Weights of a small transformer language model.
Size: 13 layers, 16 heads of 32, MLP 2048 GELU, vocabulary 12078, 47.7M parameters.
Each number is 128 + 24 x the weight over its row's rms, rounded and kept within 0 to 255. Layers, rows and columns count from 0. Numbers have three digits each. The size before them is the row's rms in percent of the matrix's.

# layer 2 MLP down (transposed), 2048x512, rms 0.0633, rows 1993-2042, columns 384-447
093:130159091081175142146122102148132099147118163103128126160113128143137123116143128103163097080117127127098126097133162145150123123127094139160137128117130102134114193135096116136119124123150089
111:117143122086173103110089141104150114114078097122141144133118118098134167178096112106144148139142100077178065145123129123102170105173158096152126130122142108161141165106185113143138143134116121
109:125091130145119135127090166105117107032130159155098144165091119112134092110149158115151130136157104156166136147139176122164132097128141140155144159164147120114135136127192150157133137128136138
100:150146093129138142140108151120185118099143130113073112198132108137160089140127149138129114112162113154109171111162135116112159104141082111145130122142125065142109148100119120113132126122092093
102:165086111115156102103089098136094152120118110168117134124178101115145134149154090088145150096143114115101135134154099154120150131138122154134097132137144137113134092149164115125145144161102162
101:109104157120170132141104133055093109143143112089126121131137127090076120131132118123170152139125099133150117125125084128119146126086145118116089134118160103152112144144142149131175122111088118
093:114131070093144140128158128127137109153148124122129091163115126103167114130113137126117077099123119091101131122110124137142179125112109156149170121115163145114151126139107132136133113106160174
105:154134089122120127100122099130090147096144160161124159120170125101120136116100117116144113134122081178139118109104127095141103091106135137099117113150097108120119162104111121133120151120128155
089:151175142104119136091134113113150131165112135098100125116096117163142165140137142180074101179095072152128182095137094121164164086148090113157142200131123167116156164133141151159137132144116182
099:081147104081091140097100092160150156073114147134149083143101120175093073092157160176106099163121136173139085101136121159107110170119118182139118144136130121118101113089113139160119145129105105
122:120122104151100162115123122102123138169106129086126098116152113134120125109137129147124109134143147139167134121131129095125128099083150148105124135121143159170142130118142166111108164153140133
109:115130121147145124122127174101127123126130138152155173156182171117104125107122131117157095111135109108100125162135127067112123131087115147151200140123097145119137137169131097127145132127151166
107:142120128156125124149108144122104112133102135125134125130134078119154112125170137185121133132159175139128152125167139091107100122109085094135146123118125135104127113162122108139161131147144112
094:123172114118128138117114136175109100115091173143122121148117148133099163146100131105114124142122171131145051134121123081101130104134121119145111150094080146191098172156139173186118080130126098
099:140098102151125154098133131142115154153055109160115094151133135140116139113092168128093140086096117161145115131142142167142104172155145061120130109186129117103106137150114113115121114097128121
098:111163118109159096095124167115133175138107147131127176103122120145105139144137122127112109115120111103114128148072146186124157139089136149078080161108165147127134116102082111153146128112138203
098:138127138097169138137146141063137091090151114167081139126110117105124145135135131099142121136115148136112124112140127136117131140128116115187116192147166132121176102113191131112127083184128112
118:135118135069135114149134149134156120137148128131089114120107069109121125137160122146165177122135150129143090104123117138098138140142117115123125128138128139151116114112130125106116170124129127
073:133142132110111172110122148146081152097095154150152120152151103075149141141105093125150104154148143142167109166137126118099132112123160120136154158085113168125111118113127122148157132199150125
076:153131144126115143124146115098158114118117133113107116118194128130096103130112105127103107156091115086160098152111104104100173142125070148107122133144109151162145087166113134115109105106116121
099:128163115104154157143123125153168119116137087114109173103108141120099083145143157118106100102152152154117123096131138124103103127097107142143110104119141120140110140114108125094129133123112128
096:128129144157137174146115143086090100082146135144101136141113125135137154104180100121115142156100150145140129111099118115127135114137146151114146144092109148133117132124126147131065117092126120
094:149102157109078108153110174110146122138128145052125091113087114110122121150150098145097080138142125150129140135126095127085099124121150119139106159112109134139126120108106148113108124154141109
111:116132131124147119129103146125135161104105151155154159143151120104138089082118148143086107166124126114131114145105128175141120128114156102124112168123130160127163118151131097104117173136138164
091:173130124145115113133120149150123097116137132107105126123143138140143170155108136129132165156096168108125127128147136151122186152185120184142166138194123137124115148089107132132140133136111141
100:138096113108115118101104167123121131136137135162122104129142128162128127169160151148096087110152120166157146111129111152134094128118136123130098122124161111098149095113154101107128165130129113
090:142130184119081085125113090114140075148128121126059156124124131118130157136164176119131107139153067137133127138108162181147106146105155154147155155125194141119129139103123105120108131107109135
088:136129121163099139126083146071104126139131137109130109187137154137137093161119130129128150166128152123121142143120150122140107151120130150132103134108172128126139133146103116112131139076077131
095:090133124143113093137109121136147112107135102157157126089145172158110138144149125133193126087108124090115112142171114175139112123149143151113086154121125128142130155075137144106139144097102098
100:182137175182135173097175119109106138140160198116119107110164095127107159118155105165140136112112149128105107101160119091134115129145118104096131149137142140118153154119157114111104122115140146
097:113133115163145135115152098153141120123125155135121117087093127165108159123143140099119137154142110113122161132155069137138141155105097123150101125136112148091087128074100104143101142111156095
167:150133128128091141122122169133105155144112104138093119122119134127131092112147146146126115146131122159101134116138190129108106144162137143160226125154140109128132086134131163126150148122157127
092:129093166113152129152122133152144120152105141149115088153108102088111104120129111090158110143131154161144116103153104077154064107093138124118141124135120087141127127154128106133135145113120101
096:170103126119089140175077127104104099141085135142121131138109123123143097137118106119119149142093120087105122122118094167149107113150129157147152114122077129149160145115163129118143141126100210
089:135164118132080106083123166112127148119169133134165138144127102095093092131134140124083115119123095114132132133140137102142108097138163139149110165153128092141128112062136157146122110091158161
099:156145136134100103076144149134160104146137124121125085105137087078145125125150092146132110114165117149139150120133155127141106067089114081093123138084132155111124153170150142178104172128088176
103:126122120126137155129096171121120175092087102146204107114145140138120154134135150123081195135148184133109119135136118128084115159116125116124141145133105111161112163129108139095112164121168113
108:128108115107162084121177149168148119128093107074110124150138087122137104143159105151115112143144103167111121161101142143133095122134126138130106148123148157085196094144131143135095152131066120
083:129123139116141154108145120161119114097120166094135088132130121115118130115122131087169125134160079144082091143164162134123168120132171100140133114135164152141100137129118078110145102130126114
100:135135122148139149134119109148163106086096184105125174112100142117151093121082107092108140201067130156089119122136112158130096118147141161127119146171082100136125164101107135158098120143121124
094:128126153078146140117117113122125124097130149088114144095134119148134146184118103108133107139087144103113132088166098146103128140117139191145110160129076105105118097140120166104133122143160128
098:104159128134183114137100145129095100113126133165134138146132129121156129094162132117163144121180129133091127142113139131125156146103110129135143156106121093128142124106131141118134116136129109
096:100120181147154155098180124150074136157117148112154147133139134147176125082125179099139102113131132141134149117134105166124171131145142131162091149140106108147159107094147114134142143143109094
112:145086103145127134155097143089135067077131097168130156135129071139166086100131144137112130099117175137140128124122155084135096100101151122143091129166143085071136147112125174163110154115092138
088:096138164131121085120106160127151120110130149134134115111133145147131135117140123177161151136139124130127135116124093112136119122102120098134112082150129195105084136147112104139116132090131141
104:123117111136091117097118148158153125123122080160151094112163126140107157101086160154125158196138129118094119135165080125203101149154110115145153118112130113143150078114171142110133168108147087
087:125140147146126160134092140145134095154125122131149147155114155114146123134158133118155081114114146150121115170185167123112143077151138129135155157104130131135176095132126159175129116093135167
111:117124146111084099092124133110145133113130117148102073127130138146113114121121112101098153159127141130133111127138152154132136119191163109127136099115156146123087132135142123112111149172115107
098:185094108107146142112074066146133157159093125116119123119112120147131103116110137170125116174128167111080119118144081141158153149115082137104126100097148110167120119180166093179092199113122118
101:163134140136166126134169102110138086120098104127154121121144154136130128170131130109112119160136079107176137121162134126124117120078102135125143164128152129123104160109101142154138116125119133
# layer 2 MLP up, 2048x512, rms 0.0896, rows 1994-2043, columns 384-447
119:137168155132112183106108130104138136095151175139112103103157140191149133120105140125156091150153122109113100123110144106112128115134140140152131111108103104113149162157123173128144102123086132
105:108124113118128197113120104116121129161153143153110099101163132166155136158102177120130123159099124105084162113088138165139148126110120142139122122141100111133160147144082128158110136075104155
101:124117131119131135129118124158172138131135151061127118119105155123089116127105110119104155133123125106078166116135148102171118152116139133102101128101133112138159142125139110137122146181099112
104:100169103153107143113170134142131141110146157094132137119121157188117124097215137140127146136101106112171183130118137135131109145111108120139127126087136175085125094142147116119104133077114121
107:108134092138158097074138122136117142129135175137146081143128133115133151124116126146137095126132133143086124106077113147078144117103087116130094122109145142134114088125136160094124143096120114
097:124077159084159100125124151107113128115121141133139147107086132097166134124097150129112145150119129125126121126133083171135124175136083121128153142136138167115140118178139161088084071109082105
098:165117107146110173118122140130147144113147113136082136131174137131107152115127110133126131115146134160132132120133129062146111127102139185099130130133135082108125142100137153108131104127183184
084:148163144167183143115138091128115155161131111100097136096142143139130162138088101162132137139091157135145105117117130169127074153131174092141081132094122123120150118161120135111127158129139135
109:179113144133124136123124114130078140137151119128139113120126184115131108119121146114121135149129113144122142120139132120082126176125131125131153107118145183102093078135119130137099105158139149
090:110151122122074138133122128121141173137090119130137140118107108148091152148081136086098134128161103130119155139149123140084126110098160141099142093131103129142136110125120132093088132114121147
110:164140131115138137134126116094140159125123128154155127128154163172095107119124140135151135174157136146150172124115142124115079122123153124140101127145119111121111169150101117112171155145129127
097:090109133119095099109131148142103142151184151104066090151141116133107107148127146142138140130153112141113157115166091141105129101154153152101105137116119188093108062080120104108143158137130125
105:136158136104135129138113122133081111088147140110142117128149119124140159137141117151151133126141131143112130113161147148075129139135135109112153119093116148128119126119145153088161116140130121
092:147131153149115130127156130097152119132112154135133140136139148103094168125092069115136135124085166169112123134110102127141137119152099133174146151106159133142156131131148154128118127137149136
105:137150149147090140102156124105146136162147118113147132147157144154124122127107165155121149163128135102142122115119107155088142132103150152129145109129100080120145136138112146155138135130122127
103:137165120157117140111113109113164162125132131125125134093101108162117160131125126140126126170112075096142119135149166108143095138127093083122161135177176053090102121094121147135129140167116162
105:181159130170152127141080142114149100122121142138168117108116117117175165108171100152119124096113134065136094121104156101141134110118091137176140120132134120125148163093157104147133131126098084
070:142149128145115100106147117149096177154087142153168147115143115112123140169105137132129113127117138130140135152099154135165128139159121122097119183102091139149132133105126156154137113174139153
082:117124112176135174125149141123117114133167128144149123137146134136130128137100112127114101143170124117116115092144121130150097147089092136109119128083121151126131122124135127116135155141095123
102:140119162145117108145117112087159092143131119144117129115195178125135075102136126107124118144111095136152125128127126135132146159118110148110113166165129126180143134124109108126154114128134128
099:095144080146131164112153140144141136117159124132137128168094108116179133136131132089115104141140107131151157136086124166103168166129096155126152119145138095126105159143173114134151141140131105
091:087124110162161130163104136135136114133164136125109149155136153090116134103135113143145111085133117145150135100113140093128128119125113145148078122106153136103158154151125118142122097101078153
090:131135102151091139120122137077116161106091122157190204146125129129113124084091151108139122120161146120092119157132116161114105118091140119158132131150124166137122109169133136168099162106107122
103:106164112163114142078138089132216142131119109136127120168118150123119136101107149163169112103107135130135149133066126146143122180157123102163145139102117124128117122127122131112106153127107139
104:112150121111121139106130130133124147166115145136142144142092142114151124126136114142141112156148136136120162150128116146137124136148166156118128091108134115096149118147093133125117140134106117
091:110086113162119142121150099138118118139154106130171125114140123132100105132105131108121171115130166106125087119129138130158156137171050090149159114170136142111124137106167143145062092142137136
088:103138127126080129114142126099107155077113133125141148121102118157086100153152159101136095106167110126096149124117114155163147144179112115130106116151112120087139105184120148105164148104151153
103:158113166118126138121118143138143098140104095145151179106117092151131100155089132155159090121126108149137138135144122157129139120123108099103145141148115165118147180164117086101112149112147115
074:136109089125143140105096162089137165085111127121102132141139156099121120118122100144107114126111101168112180101074104147141075114131111131129086074098144119148163143145168164119160124130124143
098:125100129130135105152128139136156106147155113088118078144118148135152150127155109135115140133140112080117087107129123157143123088132126090137164133080133126130100112126133150149148095156128119
162:129154161106124157094154161131124123144126115154096163113131119120146107128142156139107120136143067167160159139133127152090125117129177138121147102114109176151159138160132134148135155114123139
091:132170076164122119118142125087166117158113173143143097135117101121145122094108134183120088107136110110120132194126135104106120147158123146158074136151096116141123174097119126109091097124125123
102:134151134142154113128100109127100093148071144130118166141080122104095199143140121124146109126128150138137159151111148133152168145128139169137092118174129141118164142126127096122120149170145145
102:130095124154155114114147151112093107141141132110132100117091125124158129135144143134156134153117116113151149118107157158163090159071142220138120108114154187121117158109084133124136110095103104
108:126118096135100161101110105138194121141109169101116148133140135091128138128158133132119108073112097137157140147174162120102128132146104132118131139117145112098148117151116112126141132141076110
109:146129142156107141165136120102176142129141123107117140104093145142129132113119147115131129085146106098100114144112104161119153117111108114125126130078144106092104119134143131159130082108124103
107:112133139182072164119138120161104139168121136111133113156085152073121110091123078125110147124155085128121100157124118125117098118056115145153151136099117168151203075139139141141135104145112144
093:115107098071123125160141155145085147156121093143142182104145147186129114147122110157162152109116117142099107116118087150149103135100128112125137154128138126154138106119152124193104133139139104
100:120176125150134119143105134124102130143101144093108168125137093126141112135127127181106157107125100107159153150136141134190113105101153121143130119159097191115135121127096118124122122135122133
101:164154135130123158129127141148126125117125110121144131146149126102104128150157102124147149125146145155145182115150132091131142122097141119108122096127120096116134181141136150126146092151140154
100:112133127170136148146156155107121160117148111114133136113141143117125127117088109162156116135144127104110143091123124117141118134110132153125142088141114051107115119120132109097111120134112135
108:161137138143119133141111150092102163109101135164152140128135136121145116104124139169169142096118144136111143129150110167098079103145156151119086147167078146134138112146123099111140119111098174
096:132135152170135118126134132146133138140147106064091120165118123112095134121099144103142141112122145112139129144157116120107128122128140133126168140115093104148099167127105134127125109131121164
097:086133109150115139165130113107133150107164155161135114116096134117149090133126117099110169119149095102125118081100138120132163126124134149108151156098103137133134122178102148159090162117136119
099:151117108124132129094139126086120115114166114153112132122111129117112072161156114145136158137103154098179122110132126108099142100092129139169148123142081115128122135103093140107149133124127144
097:152120116177135157142138132133139124136143120131155130177127138150114108099153077110097158105120177079121118089133094135145124154134090156135086132149104111113111139092155145119110135118117093
089:101156139124112155146151116105113124179137114136091122088159117149155129109170121131168160113172145098154142149172126148112147123080157112092135121133106091117157104137102132127163125132126175
094:082081110128154090121115113112124117172125098151134143180131126129124145147109127132125164126092109161125157128102126098164162117100108150144131124137095122160106130145115097120092130135116113
069:127111130137145126073109132138129093138153139140124134127113116111130133151133130190145098137171120172163109135150120144174140178140156157114111139097185115136106130120117087108117150112140113
098:123132131098131098166117128106144109116139113153142157179100091082151143100107179113182163118203103079122144127130141163086107134169132103114147078130160152107116109129118129124129124177182135